{"norm": "layernorm", "norm_place": "pre", "rope_base": 2400.0, "rope_fraction": 0.25, "qk_norm": true, "bias": "all", "tie_embeddings": false, "parallel_block": true, "init": "orth", "init_std_up": 0.056, "weight_decay": 0.0, "steps": 5639, "dataset": "wikipedia_en"}
Each number is 128 + 32 x the weight over the matrix's rms, rounded and kept within 0 to 255. Layers, rows and columns count from 0.

# layer 3 MLP up, 768x192, rms 0.128, rows 612-629, columns 0-191
[[173 141 110 105 113 138  73 109 113  80 123 135  65  95  64 111 124 113 151 123 102 173 121 187 154 152 113 146 140  96 144  85 170 108 153 129 149 119 106 155  91 112 131 136  90 114  64 147  68 130 131 131 135  47 171 155 172 107 104 101  87 163 154 171 123 156 136 113 144 182 171 105 139 102  55 178 166 150 102 157 110  96 102 127 128 129 215 194 173 111  67 144  91  66 142  92 127  79 125 136 136 175 115  66 143  92  92 203 150  99 168 107 176 133 147 176 124  89 103 150 148 100  85  91 104 139 157 125 116 150 133 156 112 169 116 123 155 143 119 163 136 123 159  90  65 135 155 134 137 152 159  13 114  33  95  99 101 137 177 118 131 173 140 112 138 131 103 127 137 112  92 137 190 145 156 159 155  89 164 162 109 134 108 155 117 172 188  65 123 115 107 172]
 [162 149 142 103 217 123 107 133 149 144 142 103  88  53 184 181 134 156  98 136 184 182 103 143 118 171 101 140 176  97 128  72 111 115 204 123 116 112  86 114 125 118 136  93 121 157 133 118  81 110 141 154 118 146  70 126 137 164 173 138  92 131  78 137 135 111 138 132 144 136 106 125 192 130 140 178 173 130 196  94 121 129 127 140 126 114 113 153 130 138 106 181  84 117 130 118 128 157  72  89 146 117  88  93 108 176 128 155 141 124  92 106 109  64  79 120 135 152 114 142 131  77 154 132 166 127 101 107 156 138 154 140 115 155  72  93 131  83 109  98 144 115 110  98  80 158 190 182 120 156 135  36  41 122  92 112 114 152 142 187 179 155 114  66 161 123 104  97 134 123 213 128  93 111  93 187 150 148  77 201 166 130 144 160 134 129 149 110  74 123 151 146]
 [ 80  78 105 185 125 171 153  51  97 131 195 102 109 108 147 118 137  95 118 167 119 150  87 147 156 115 117  65 197 110 146 122 100 118 131  68 159 151 108 167 133 108 129 129  81 119  82 163 134 150  62 194 118 130  87 138 119 158 153 109 137 126 180 175 124  88  96 178 127 137 193  74 167 145 145  86 162 148 109 161 160 155 173 141 174 151 123 124 135 137 163 149 102 128 105 109 145 132 140 128 185  83 112 119  99 110 110  96 160 114  95 157 104  84 101 105 108 187 112 182 143 170 128 105 114 142 191 125 145 199 157 135 134 167 114 155 144 106 155 110 137  95 103 169 116 145 144 139 111 113 139 108  98 117 102 138  93  83  94 197 175 131 130 115 100 151 121 106  99 129 146 122 140 143 137  91  82 119 210 146 138 136 214  45 104 131 135 120  95 142 154 139]
 [101 158 114 145 184  79 136 142  94 189 110  94 176  88 155 119 129 140 158 181 170  79 115  86 109  95 202 115 142 120  85 103 121 100 120 112 136 142 131 125 124  82 148 132 100 118 148 139 196 150 122 141 143 145 137 158 106 108 196 160 130 183 164  67 109 145 161 159  93 101 148 183 192  73 146 126  70 127 166 141 138 137 135 123  75 103 147 152 107 154  81 138 120 143 111 123 147  53  93 111 163 129  95 123  95 131 162  79 135 163 123 126 155 126 112 120 130 169  97 142  98  96 154  94 222 102  91 124 146 117 125 136 118  90  80 127 117  97 126 143 100 125 138 107 130 122 220 195 162 163 130 107 143 124  77 147 143  97 108 148 159 149 119 116 177 110  97 168 113 122 132  97 197  90  88 144  91 134 118 158 106 107 152 148 105 158 160  96 141 139 120 147]
 [109  76 122 112 102  79  85  82  81 112 130 122 118 120 177 153 171 120 137 130 139 151 128 164 115 198 184  97 107 189 134 160 115 141 127 124 176 128  95  92 142 162 123 152  86 108  73  81  99 123  80 169 177  36 172 174 121 131 139 158 179 116 161 152 161 155 137 150 143 140 128 122 120 113 145  83  38 183 111 184 123 119  70 134 159 133 104 116 178  78 144 129 100 175 118  72 124 106 113 123 108  80 117 134  73 118  86 163 154  98 159 134 133 145  79 188 140 176 110  84 108 132 111 161 140 178 167 142 137  37 116 103  75  51  83 138 117 147 130 120 151 132 158 137 184 119  96  71 118 125 131 162 178 117 168 141 164 176 118 100  96 157 152  93 129 120 103 103  49 140 182 128  80 138 119 119 155  81  85 153 166 115 163 122 106 188 123 112 173  77  88 173]
 [ 44  69 143  89  96 174 150 111 148 111 112 101 153 114 115 192  89 110 177 131 106 112 110 174 157 142 124 205 144 119 110 161 168 104 127 122 114 162 136 154 133 154 162 111 196 113 149 136 114 154 163 146  72 132  95 108 117 111 181 108 162 131 136  99 115 118 168 122 119  86 151 112 118 130  93 127 143 175 155 150 131 120 139 147 150 150  71 118 139 148 181  60 157 159 149  67 110 128 123 138 155 152 101  90  89 101 135 135 112 125 133 148  86  89  94 184 112 153 116 128 119 189 151 109 189 124 113 122 113  68 112 171 139  83 118 139 135 107 104 154 170 159  86 131  96 150  95 142 165 141 146 124 104 149 116 100 143 104 184 160 188 158  93  96  50  57 147  87  86  98 148  79 111 134 110 179 152 196 125 132 100  45 126 158 138 143 122 162  83  98 125  85]
 [133 141 161 123 124 167  92 120 109 120 157 118 147  93 124 130 167 117 119 171 171  96 114  77  75 141 171 164 124 142 140 104 206 172  98 118 176 144 100 123 207 143 154  82 151 109 164 133 182 135 108 108 202 164  94  81  85 139  27  68 165 161 124  87  72 149 140 123  89  82 202 160 152 128 140  93 132 168 113 147 201 121 137  85 106  67 141 107  81 138  98 135  82 106 171 138 121 133  75 132 171 158  95 133 129  91 125 132 110  51 162 218  89 127  74 129 139 130 142 114 121 120 171 154  60  97 150 124 126 126 145 114 131 147 101 153 108 142 120 173 147 117 125  80 101 126 108 155 158 125 108 103 166 141 130  90 113  70 145 198 122 116 175 146 151  97 169 178 118 175 127 107 125 148  96 169 142 140 102 123  90 130  85  91 158 150 101 136  85 107 142 170]
 [150 168 110 158 135 126 177 160 101  95 141 161  78 106  91 110 170 165 146 131  94 102 102 114 103 123 110 126 117 118 155 123  86 154  69 140  87 119 163 117 160 127 136 131  85 148 158 100 134 112 136 140 104 121 137  98 117 130 136 130 140 136 140 136 136 140  59 144 185 148 155 156 130 101 124 170 158 158  89 150  89 133 123 136 158 171 170 119 107 114 114 168 179  94 128  66  78 146 148 169  80 150  89 118 181 179 114 131 120  86 156 184 112 116  70 105 163 167 187 108 130  93  74 109  86  64 104 166 128 178 153 117 111  72  54  91 147  84 134 112 156  73 177 158  98 118 135 135 108 181 117 121  64 151 182 115 137 142  83 187 143 133 165 119 156  74 114 117  74 212 168 132 112 208 151  89 118  55 146 163 124  78 111 116  47 118 145 110 114 149 128  81]
 [110  88 147  96 135  91 129 139 142 110 148 146 136 112  80  73 116 156 170  73  79 156  89 168 132 161 112  77  94  81 160 104 147 121  81 110 140  91 114 114 137  99 134 125  96  95  82 179 135 146 162  87 176 125 125 158 125 125 103 102 108 122 118 114 118 163 119  78 121 188 109 107  83 107 197 159 133 177 143 191 135 161 160  54 114 145 158 110 171 103 123  99 115 172 146 148 166 146 107 125  75 150 166 144  98  96 123 112 136 112  87 124 146  78 172 143 123 112 159  80  74 147 121 139 119 184 104 183 121 141 162 141  88 111 115 101 153  73 164  93 134 155 119 135  81 109 151  86 120 135 113 108 105 117  96 196 139 137  69 127 204 140 135 132 133 121 123 167 176 122 212 120 161 121 169 182  92  99 112 140 110 133 153 173 161 109 132 116 131 135 167 161]
 [135 125 118  89 131 116 166 136 138 115 135 121  87 108 143  79 109 161 139 151 146 116 159 123 183 147 137 159 140 134 177 153 126 126 117 122 166 184 153 131 131 125 102 117 176 148  82 152 135 142 184 126 141  52  98 119  60 139  84 151 128 160 126  93  60  34  79 154 110 147 128  89  67  97 216 108 108 169 125 192 129 110 153 102 138 136 130 115 161 165 127  90 128 152 158  48 175 116 103 112 176  98 160 185 118  88 104 122 112 111 135 117 137  95 135 106 141 202 107 180 109 148 116 158  96 147 114 133  44 150 147 129 163 128 184 128  85 150 133 144 132  82 106  87 111 149 104  92 110 151 135 148 114 110  52  77 124 196 124  88 123  85 145 145 104 153 122 179 189 107 179 125 124 179 127 155  75 133 177 111 108 143 127 106 151 119  98 125  88 152 123 145]
 [130  90  97  76 182 152 141  62 116 128 130 128 145  66  97 123 129 114  92 159 115 136 164  85 151 164 191 115  83 158 103 133 109 123 166 148  52 119 103 153 169 137 148 141  99 114  91 102 161 142 131 151  85  73 120 188 137 104 137 176 152 152  90 151 101 119 103 199 100 122 174 114 160 168 144 113 154  74 160  89 172 160 167 178 133 170  97  93 164  83 119 164 179 175 106 115 121 129 103 154 173 110 125 128  97  52  91 156 103 135 125 111 127  80 164 156  91 160 156 143 156 139 127  78  88 183 157 145 191 117  94 100 132 114 147  78 109 145 112  89 161 143 145 139 101 129  77 161  87 130 151  94 131 140 129 165 109 143  91 142 170 105 146 154  80  92 121 146  74 126 121 143 116 146 129 151 113 170 114 100  87  94 101  65 134 105 115 162 121  70  90 161]
 [108  98 118 135 179  92 117 132  98 105 147 161 159 101  95 108 161  77 114 140 178 178 124 115 153 140 119 115 104 122 120 126 178 141 119 104  94 146 150 108  83 109 171  65 195 144 125  63 161  78  91 155 117  57 137 165 130 186  91 139 114 101 116 156 109 109 138 123 151 192 127 118 145 116 219 100 192 159  80 205 130 151 113 123  46 107 102 152 145 132  88 180  97  66 123 119 137 124 160 143  84 125 133 138 130  91 159 134 114 120 160  88 132 206 129 137 136 152 173 159  96  93 134  97  85 100 168 117 166 140 127 174 162  32 101 140  95 172 111 140 121 111 127  83 136 156 108 159 138 106 109 149 107 148 118 119  74 119 129  98 126 139  99 156  91  79 164  86 100 103  93  83 139  99  94 141 170 127 103 112 108 122 125 136 146 186 178 142 132  80 141 198]
 [140 216 152 123 100 215  91 127 206 148 181 129 130 155 189  97  98  86 143 103 127  66 140 123 113  95 130 178 117 103  65 113 129 153  98  96  78 155 127 132  86 138 133 181 141 124 203 112 142 110 146 150  77  66  70  82 146 139 106 124 139 114  72 139 123 114 162 163 109 113 127 132 192 113 126 137 129 124 143  96  99 132 126 128 151  88 161  80 104 176 148 105 118 122 165 109 204  89 130  94 119 127 127 145 155 111  48 205 154 171 148 106 149 113 146  68 131  98 136 176 141 184  78 106  70 126  96 153 127 106 190 146  87 119 105 157 145  96 108 152 112 125 162 113 121 151  99 189 107 174  85 116 140 151  97 151 138 120 149 166 149  53 145  70 175 146 158 172  83  87 212  56  83 119 154  91 138  96 179 151 158 129 140  98 167 122 129 167 210 104 111 131]
 [141 127 162 135 128 117  54 185 175 112 207  90  68 178  95 106 156 175  39 182 145 110 142  84 153  96 128 165 125  96 133 100  76 159 112 128 149 112 127  67 120 111 112 149 111 128 157 152 102 122 129 116 145 118 132 178 163 168  90  89 117 117 164 124 149 163 112 136 176  91  71 128 150 122 144 100 120  82 126 108 164 120 174  99 147  82 139  71 139 103 109 184 154 150 137  92 171  97 149  99 136 211 135 143 108 160 146 187 169 199  95  96 104 106 119 141 121 153 108 209 119  92  97 152  85 171  81 159 148  65  68 139 153 150 148  87 135 127 147 190 145 115 131  68 155 155 138 134 183 122 126  55  98 110 162 143 108 112 148 213 103 177 105 131 145 119 111  94  80  42 103  65 130 140 173 110 170  42 142  84 146  78 159 125  88  83 132 214 102  64 118 109]
 [146 162  91  86  81 134 148  97 124  65 186 112  96 104 125 170 145 170 175 118 145 168 145 131 115 133 127 144  86 117 124  87 138 140 161  69 146 144 110  92 153 101  86 115 151  99 107  96 147  82 127 140 134  93  98  92 135 167 145 120 185 156  61 106 171 101 133 117 146  75  76 139  48 136  83 111 134 139 135 112 185 111 198  68  78 127 155  95 179 117 203 140 151  95 122  75 130 121 200 107 154 132 116 128 136 143 148 176 127 135 143 118 129  92 135 131 135 148 121 177 131  59  78 188 118 132 120 236 160  92 107 181 184 120  78 140 164 175 148 104 152 127 163 124 144 165 100 116 148  74 105 111 118 125  96 101 151 119 131 201 134 156 113 118  79 154 108 117 108 123  95 128 148 154  98 136 189 107 202 122 193 136 120 116 126  69 121 114  94 120 148 142]
 [114 134 131 179 128 140 138 138 129 129 111 141 102 175 126  85 124 140 156 129  53  76 138 140 112 134 121 110 135 127 214 168 168 115  84 181  95  94 169 144  70 154 148 153 145 140 158 138 159 110  97  92 140 143 138 155 146 110  90 140 176 135 159 126  62  66  87 150 143 155 171 132 117  69  81 145 104 104 136 124 198 120 134 163 104 179 159 154 103 106  97 124 181  94 128 144  98 134  97  73 168 152 132 171  92 126 130 179  96 129 181 139 130 147 114 101 128 137 137 151  81 159 119  82 124  77 196  94 163 167 130 118 141  83 130 178 101 136 143 104 143 122 154 154 119 122 134 144 151 147  64 143  83 123 114 110 138 101 181  87 143 191 105 162 108 202 120 170 116 126  98 110 123 119 145  89 154 111 154 138  83 106  79 136 139 141  60  90  80 137 202 129]
 [155 142 121 162 135 162 129 123 203 143 139 112 112 110  98 138 124 158 106 127  98 149 153 119  73 142 180 190  88  80 126 169 136 146 136 106 158 158 112 146 112 127  84 118 170 126 133 131 154 157 148 107 134 148 131 124 100 125 105 107  93 127 147  78 120 167 165 119 144 102 167 146 136  61 129 151  64 196 126 104  90 129 131 120 158 110 124 109 139 148 155 125 122 105 162  90 104 132 190  92  95 149  79 167 183 124 112 117 127 133 127 146 115 103 147  88 113 106 101 112  79 179 138 143  84 146 103  68 108 110 100 199 167 127  65 124  73  69 129 106 183 119 143  74 118 155 137 118 130 112 168 129 159  58  96 155 109 119  83 135 112 126 175 102 204 127 133 182 118 177 164 109 118 156 160 168 150  98 200 131 119 113 157 118 130 108 125  98  98 160 146 138]
 [191 123  93 148 157 123 160 147 130  66 167 122 141 156 101  96  94 153 107 136 144 142  99  69 104 122 160 166 105 118 109 132 154 106  82  50  72 136 115 136 104 135 127 152 174 156 153 117 128 104  79 201  83 143  42 142 149  81  84 107  55 156 133 160 199 111  77 125 109 156 149 159 151 114 170 122  59 116 113 186 141 152 100 151 161 146 178  44  83 117 165 126 134 168 174 122  83 149 145 149 126 169 113 104 123 105 129 140  81 146 101 148 173  34 104 173 137 120 134  71  98 127 160 128 101 147 118 102 153 204 124 126 131 154  85 132  99  96 102 100 139 126 119 127 160 135 144 131 148 146 119 125 118 122 150 102 204  99 137 143 149 174 119 116 109 139 142  89 145 144 157 169 116 121 137  95 159 137 138 101 173 146 186 146 166 189 162 158  85 132 153 100]]
# layer 3 MLP down (transposed), 768x192, rms 0.0598, rows 612-629, columns 0-191
[[114  80 110  92 129 156 103 171 173 200 123  86 111 145 107 144 142 113 121 137 133 111 100 141  99 148 149 134 177 159 154 155 138 116 117 199 124 128 188 151  98 158 165  68 159 117 179 121 218 121 195 131 135 121  89 100  69  74 132 138 134 121 132 108 112 175 153 120 116 102 109 116 128  79 101 156 147 136 141  96 103 157 156  87 134  87  61 183 150 160 118 187 163 161 108 138 140 171  89 148 159  90  81 134  82 139 130 155  90 111 117 136 147  62 122  75 136 130 135 131 161 108 132 117 101 180 131  98 126 118 103 105 138 106 160  98 113 143 159  91  75 139  72 123 198 142 145 133 149 107  55 122 116 154 110 135 124 116 198 111 137 121 108  86 134 171 125 174 103 115 113 119  82  98 102 169 112 186 117 125 163 143 143  80 135 116 185 159  87 109 171  40]
 [120 141 126 157  99 169 182 108  88 131 129 126 167 146  78  90 104 103 100 109  79 165  91 147  98 140 201 125 133 179 102 166 147 137 121  89 119 132 138  98 152  94 157 131 142 120 144 112 168 142 134 109 146 127 152 136 172 105  58 141 156 181 165 141 131 116 116  88 101 114 111 137 125 129 173  95 121 159  89 175 108  90 118 164 112 191 146 105 119 122 105  98 138 123 120 118  84  67  94  96 135 135 196 118 151  95 120 120  90 156 171 161 159 159 139 112 104 120 116 105 126 164  92 113 137 152 130 169  90  94 116  83 108 140 180 121 154 142 144 109 167  92 146 160 191 140 103  52 158 134 138 132 181 126 192 152  97 148  83  74  75  91 113 163 142 148 114 176 133  68  49 153 165 155 125  89  89 129 167  87 170 102  96  56 152 187 158 150 148 149 126 127]
 [179 137 117 110 153 113  89 208 139 125 147 169 175 101  87 169 167 131 102  81 110 130 121 130 143 113 176 188  76 209 123 118 144  94 122 123 141 142 166 138 148 136 107  93 133 134 117  82 105  93 121 102 152 113 168 160 159 128 161 137 102 142 105  79  92 149 140  69 149 139  77 115 129 177 200 150 167 123 174 126 120 103 182 155  88 148 117 120 213 122  72 143 114  87  84 174 138 130 129  82  77  74 149 149 162  69 176 202  91 111 152  93 121 116 150 130  83  55 132  79 138 125 105 128 164 110  95 123 126  97 153 218 146 118 136 118  68 132 145 168  89 117 120 139 131 124 153 151 138 113 115  92 156  96 139 149 188 130 113 133 172 142 113 158 109 161 146 132 176 125 152 136  95 118 131 120 124 160  48 166 112  63 115 173 110  84 115  88 121  76  89  95]
 [ 66 164 127 150  81 183 143 154 170 126 138 143  62 129  86 147  72 126  78  98  55 141 123 181 144 191  93 119 100 131 111 135 114 158 134 147 139 122 168 145 130 166 148 113 115 118 199 137  79  77 123 117 157  95 115 136 146 154  75 121 119 103 156 177 122  83 102 113 121 185  78 109 112 101 123  99 173 175 147 135 128 122 156 118 174 165  89 166 158 105 122 140 183 122 146 156 135 174 162 104 111 121 126 140 141 111  78 164 101  89 133 177 135 106 191 145 129 130 153  94 112  96 142 153  47 170 131 146 136 111 132  81 111 179 154 142 158 113 125  98 105 128  83 144 102 140  92 143  97 119 123 145 111  93 132 113 132 153 165  64  95 101 153 117  98 117 141 124 123 124  90 154  86 137 110 119 136 142 142 103 154 148 130 148 184 153 136 100 101 171 148 162]
 [118 140 173 150 136 138 154 144 179 176 155 102  90 152  97 107 112  57 159 175 187 140 141 117  98 172 168  88  64  52  85  85 167 117  82  76 116 111 175 158 143 127 111  76 151 142 128 156 169 148 135 145  99 133 175 167 137 122 101  81 109 135 114 121  54 167 121 170 115 111 128 127 174  99 127 111 140 190 135 128 115  74 101 131 116  87 153 147 103 120 185 198 194 143 145  71  88 150 171 148 101 189 197 163  88 187 134  66  78  87 129  90  98 119 215  62 142  99  54 181 128 117  83 117 136 179 128 167 142 128 178 190 133 154 147 154 110 126 158  70 127 124 118  83  65  68 141 142 139 117 144  91  11 136  79 143  80 142 107 100 148 132  75 154 133 146 182 130 155  99 138 152 107 151 108  96 128 154 203  71 117 159 134 167 101  76 139 126 184 121 110 143]
 [165 156 117 134 120  65  71 154 142 145 147 119  91 168 183  75 150 136 107 117 166  94  86  95 118  99 104  56 114 151 155  77  97 120 120 121  97 119 116 124  86 123 113 127 105 120  99 138 132 129 121 163 152 140 192 105 117 160 126 149 121 113 121 179 109 103 114 140 108 145 102 127 144 139 157 141 124  90 113 108 134 144 125 108 105  72 131 117 105 103 103 227 108 120 123 177 162 153 122 119  86 141 163 196 122 141 141  98  95 136 100 111 125 165 194  91 121  70 113  83 142  22 122 165  91 160 140 174 185 169 136 152 137 160 107 114 106 114 137 112 108 133 172 165 126 108 173 148 121 102 110 143 135 111 147 157 113 157 140 109 110 112 172 175 147 164 153 169 127 167 177 153 145 118 131 115 120   0 120 140 142 162 171 120 150 125 171  86 114 122 105 143]
 [135 108 115 156 129  76  67 176 132 109 119 116 144 126 159 147 129 104 128  72 127 184 158 191 171 118 157 116 148  84 142 136 157  91 160 113 128 135 131 140  76  77 147 101 104  94 136 105 115 167 148 102  55 116 124  79 152 158 142 115 136  74  89 146 127 131 117 125 140 122  47  89  75 131 118 179 167 102 110 111 100 101 137 149  93 126 136 185 147 145 174  83 183 151  86 148 116 152 133 157 199 128 120  97 124 173 113 190 111 103 169 127 222 117 174 128 124 129 131 129 129 139 118 109 131  87 138 142 119 132 131 177 168 146 146 145 118 130  45  96 160 121 102 154  93 158 105 125 119 103 141  90 124 145 158 136 125 172 145  74 118 143 155 108 137 179  88 145 145  82 108 181 146 143 144  66  51 188 135 145 130 141 117 135 115  44 190 125 102  96 119 154]
 [127  71  99 135 103 148 176 117 126 172 114 127 131 126 180 125 111  96 153  46 168 137 126 112  80 137 108 182 155 106 108  92  86 157 130 103 127 126 132 141  82 110 168 162 134 109 180 131 113 179 135 137 114  70 176 153 136 134 128 107  95 107 186 122 123 107 118 132 137  99  99 125 103  89 157 150 150 111 199  72 107 121 118  86  75 187 116 152 140  96 150  76 104 162 160 110 108 107  80  69 160 107 189 178  72  87 161  96 118 122 143 106 118  92 179 212  82 134  93 143 113 130 157 174 188 151 162 135 128 144 100 185 104 140 122 133 122 198 113 118 118 164 137  88 154 145  84 148 119 137 136 153 120  59 102 150 110 151 144 145  52 209 127 149 130 200 158 135 189  69 120 113 117  71 120 112 159 133 145 104 131 149 164 115 116 140  75 146 112 111 103 141]
 [147  85 114 155 156 203 142 126 172 165 105 123 144 181 190 178 132 150 130 141 131 124 160 140 149  68 108 131 171 153 136 143 121 104  96 110  59 104 158 142 134 190 150 119 135  76 113 117 101 189 157 175  84 150 106 130 117 118 171 144 123 155 162 149  95 129 151 118 148 155 173 107 116 111  55 117  78  78 119  93 105 105 114 164 106 154 120 134 175 152 149 183 158 127 111 143  90 104 115 134 146  86  97  83 170 144 153 110 163 150 178 133 127  93 114 112 101 131 131 128 114  99 113 108 128  67 152  78 157 122 123  94 195 111  79 159 134 132 123 148 121 108  97 173 129  70 104 199 175 102 118 145 156 156 195  75 146 137 154 112  62 120 155 102 122 119 144 104  93  92  79 156 137 150  77 111 105 169 164 131 155  89  63 107 114 159  94 141 109 123 101 101]
 [150 108  88 124  84 129 119 135 124 169 147  77 123 161 116 190 142 123 122 100  79 122 102 121  84 171 122 159 162 108 130  97 132 155 135 117 128  61 118  70 143 102 201 107 108  34 168 125 102 160  82 111 105 172 139 112 172 157 149 172  78 109 100 142 192 213 182 105 172 106 120 150 153 113  79 140 165 116 166 117 122 120 109 118 189 149  81 163  89  41 107 170 108 138 103 149 127 155  91  96 146 151 124  65 142 143  87 118 157 145 154 148 107 141 135 117 133 122 139  77 158 184 163 144 160 115 160 152 183 149 124 138 102 124 118  97 143 137 142 125 153 160 109 165 129 127  76 107 131 117 122 118  77 171 157 171 145  82  83 175 128 150 106 145 134 124 130 101  64 118 124 105 148 103  99 123 133 116 144 133 122  97 142  79  89 114 202 148 107 143 129 155]
 [143 147 151 151 121  61  30 180 136 182  56 104 127 191 155 171  94 173 165  99 122 105 158 124  98 145  73 185 135 100 148 109 146 127 137  55 153 147 178 117 102 168 140 211 140 137 133  75  46  88  92 141 104 188 132 149 177 101 108 106  91  92 153 150 153  83 125  72 129 128  89 125 136  95  96  91  78 155 140 171  51 158 138 122 124 154 135 141 103 142 103 166 161 138 131 164 121 102 136 118 155 103 137  90 152 116 133 131 104  95 139 179 133 103 126 117 137  93 102 107 127 120 171 121 176 115 156 111 125  85 123 128 122 119  96 107 169 140 137 187 134 103 166 160 155 164 164 142 200 122 113 135  92 119 117 149 128 188 165 162  86 137 111 101  69 159 126  74 104 150 142 130 109 114 144 107 163 141 123 131  86 179 147 160  54  88 125 153 118 147 133  98]
 [180 167  86  90  83 115 115 100 130  99 144 111 127  75 131 136  84 140 140 139  72  90 130 173 158  90 140 135 129 138 118 148 156  84 146 134  83 130 162  93 117 134  74 123 110  98 126 147 109 130 171  69 115 166 121  71 150  82 131 128  89 168 166  95 144 122 143 112 117 149 134 170  67  95  46  97 150 110 102  84 141  86 117 174 113 222 163 126 155 121 140 109 145 130 133 124 119 128  84 174 166 110 107 134 127 132 143 131 172 131  91 197 134  79 126 126 131 133 126 114 113 156  67 148 124 199  91 113 145 112 142 118 104 189 143 141 120 142 133 159 117 151 101 193 166 108 127 100 123 169  81 107 160 107 128 226 104 165 152 115 104  61 118 117 171 201 134 140 152 132 116 128 167 143 172 156  94 128 134 159 125 121  97 156  93 115 106 108 154 197 106 162]
 [149 104 151 125 118  73 129 108  57 138 112 175 107 159 100 122 130 150 130 132  88 162 117 157 152 139 153  82 132 149 169  94 183 124 159 132 166 116  91 137 135 104 120  74  96 125 108 139 107 136  99 121 104 180 143 167  80 104 133 110 113 118 202 113 176 137 100 110 149 110 114 119  54 141 128 101 110 126 151 131 149 123  93  97 153 212 115 194 156 138 160 156 172 109  59 172  89 127 108 146 164 156 104 112 129 139 145  93 122  52 125 116 129 168 131 217 185 177 152  87 151 113 150 116 217 106 151 120 107  90 106 105 138 131 151 108 100  96 209 100  99  97 145 161 112  82 102 109 157  73 193 155 132 126 147  94 106 134 119  91 142 147 121 153  94 183  88 115 103 154 102 183 118 120 128 169 105  81 136 153  64 108 161 137  94 140 134 104  87 185 130 135]
 [ 66 129  79 155 165 139 158  78 138  96  98 115 129  74 126 127 136 112 133 206 113 140 109  94 194 151 143 105 100 172 142 185 113 118 200 179  68 140  88 162 121  93 124 132 130  77  94 173  92 225 146 187 129  94  96  99 190  85 145 181  84 183  89 172 157 111 103 150 139 128 146 168 119 101 109 124 141 163  55  95 114 120 121 145 122  96 130 177 135 133  88  81 138 120 105 112 115 113 136 126 130 147 217 135 137 114  81 136 108 116 126 148  72 208 216 169 115 121  95  67 200 166 219  73 145 174 160 108 111 133 222 113  84  57 186  83 171  94 156  53  68 145 129 148 102 107 126 127  70 134 114 164 115 136 150  82 156  93  87 124 118  82 136 126 123  97 183  45 119 158  68 153  86 116 130 104 146 108 189 152 113 132 118 136 185 161 156  63  78 147 138 202]
 [116  99 139 163 139 128  91 131  86 178  74 140  73 115 114 134 140 127 121 116  90 101 113 102 197 145 148  93 107 144 148 164 139  68 155 134 133 158 143 164 118 110 132 163 101 128  75 149 143 114 152 120 129 119 150 165 146 136  73  90 156 117 149 172  79 174  69 130  87 177 184 127 182 173 134 171 145 165  84 112  66 107 114 171  82 114 150 184  75 190  91 129 122 127 113 160  83 138 106 140  92 132 127 121  82 169  84  71 151 107 112 132  69 159  93 163  81 158 130 111 195 183 172 138 120 102 112 133  76 127 166 137  63 149 124 157 131 167 101 148 181 119  93 179  59 109 165 147 131 127 169  93 139 193 119  90  89 116 130 103 155 146 123  84 129 114 155  52  65 162 126  70 141 155 146 155 108 151  45 164  92 100 197 137 146 157 185 113 110 174 136 102]
 [135 126 137  91 148 113  94  95 120 140 143 127 144  81 110 165 172  84 124 159 130 163 144 139 116 101 137 153 143 149  61 119 102 154 108 179 117 147  78  81 141 105 100 130 136 112  83 146 109 136 144 124  85  89 107 153  74 140 126 171 126 138  80  83 168 212 160 165 106 145  86 141 159 149 146  83 159  95 147 105  85 154 121 124  87 142 111 123 188 126 136 114  92 118 104 141 161 137 140 168 138 124 136  69 123 166 146 120 132 183 129 104 124  97 134 189 138  77 140  97 195  68  96 106 128 147  85 181 120 129 148 105 158 155 144  55 108 139 155 123 153 105 111 112 131  99 131 116 154 133 148 155 103 111  92 153  77 176  85 188 160 128 174 140 123 104 142  82 111 126 170 121  64 114 110 170 149 144  79 151 158 123 112 121 119 135 169 153 155 158  97 140]
 [173  89 142  44 124 107  90 114 130 162 101 174 154 121 136 102 127  57 143 148 177 137 151 137 206 102 147 100 171 193  98 120 104 110 136 140  90 136 174 112 124 116 158 132 128 117 141  77 133 159 156 164  92  83 126 117  88 155 143 128 140  96  87 134 105 112 133 130  95 141  95  89 126 124  86 109 183  87 146 137 152 138 119  98  78 110 180 202 145 108 156 125 125 139 101 134 153  88 135 133 186 117 159  93 138 129 145 138 123 116 164 160 157 104 174 195 153 109 176 165 151  99 110 123 165  83 138 141 174 112 128  84 121 173 170 154 141 141  96 132  64 104 113 142 128 110 135 146 113 151 125 128 139 128 120 118 131 117 127 149 119 114 136 163  95 159  76  87 135 112  68 161 127 147 137  98 109 143  86  95  96 188 124 134 143  91  87 123 129 115 124 133]
 [ 39 113 137 126 121 110  63 134 143 144  91 150 114  95 136  98 215 120 117  95  88  67 193 157 106 156  73  99 150 123 144 147 151 150 117 171 160 121 117 149 111 141 177 142 140 159 111 137 139 169 139  80 107 100 160 153  91 214 188 137 184 113 136 109  76 177 169 121 159 124 130 112  88 103 106 164 125 115 118 151 129 106 178  76 119  81 115 171 154 110 104 165 149 104 136 122 119 142 152 134 106 102 130 180 103 144 110 150 186 137 119 133 108 174 117 154 100 103 116 159 133 126 104 141 131 147 179  97  69  92 172 126 141 103 119 130 134 213 138 105 137 126  83 122 145 121  75  99 139  84 140 121 128 133  82 120  85 190 103 139 117 116 174 142 132 165 145 142 112 140  79  76 105 145 175 134 128 174  91 108 131 159 114 133  89 106 106  70 136 134 114 129]]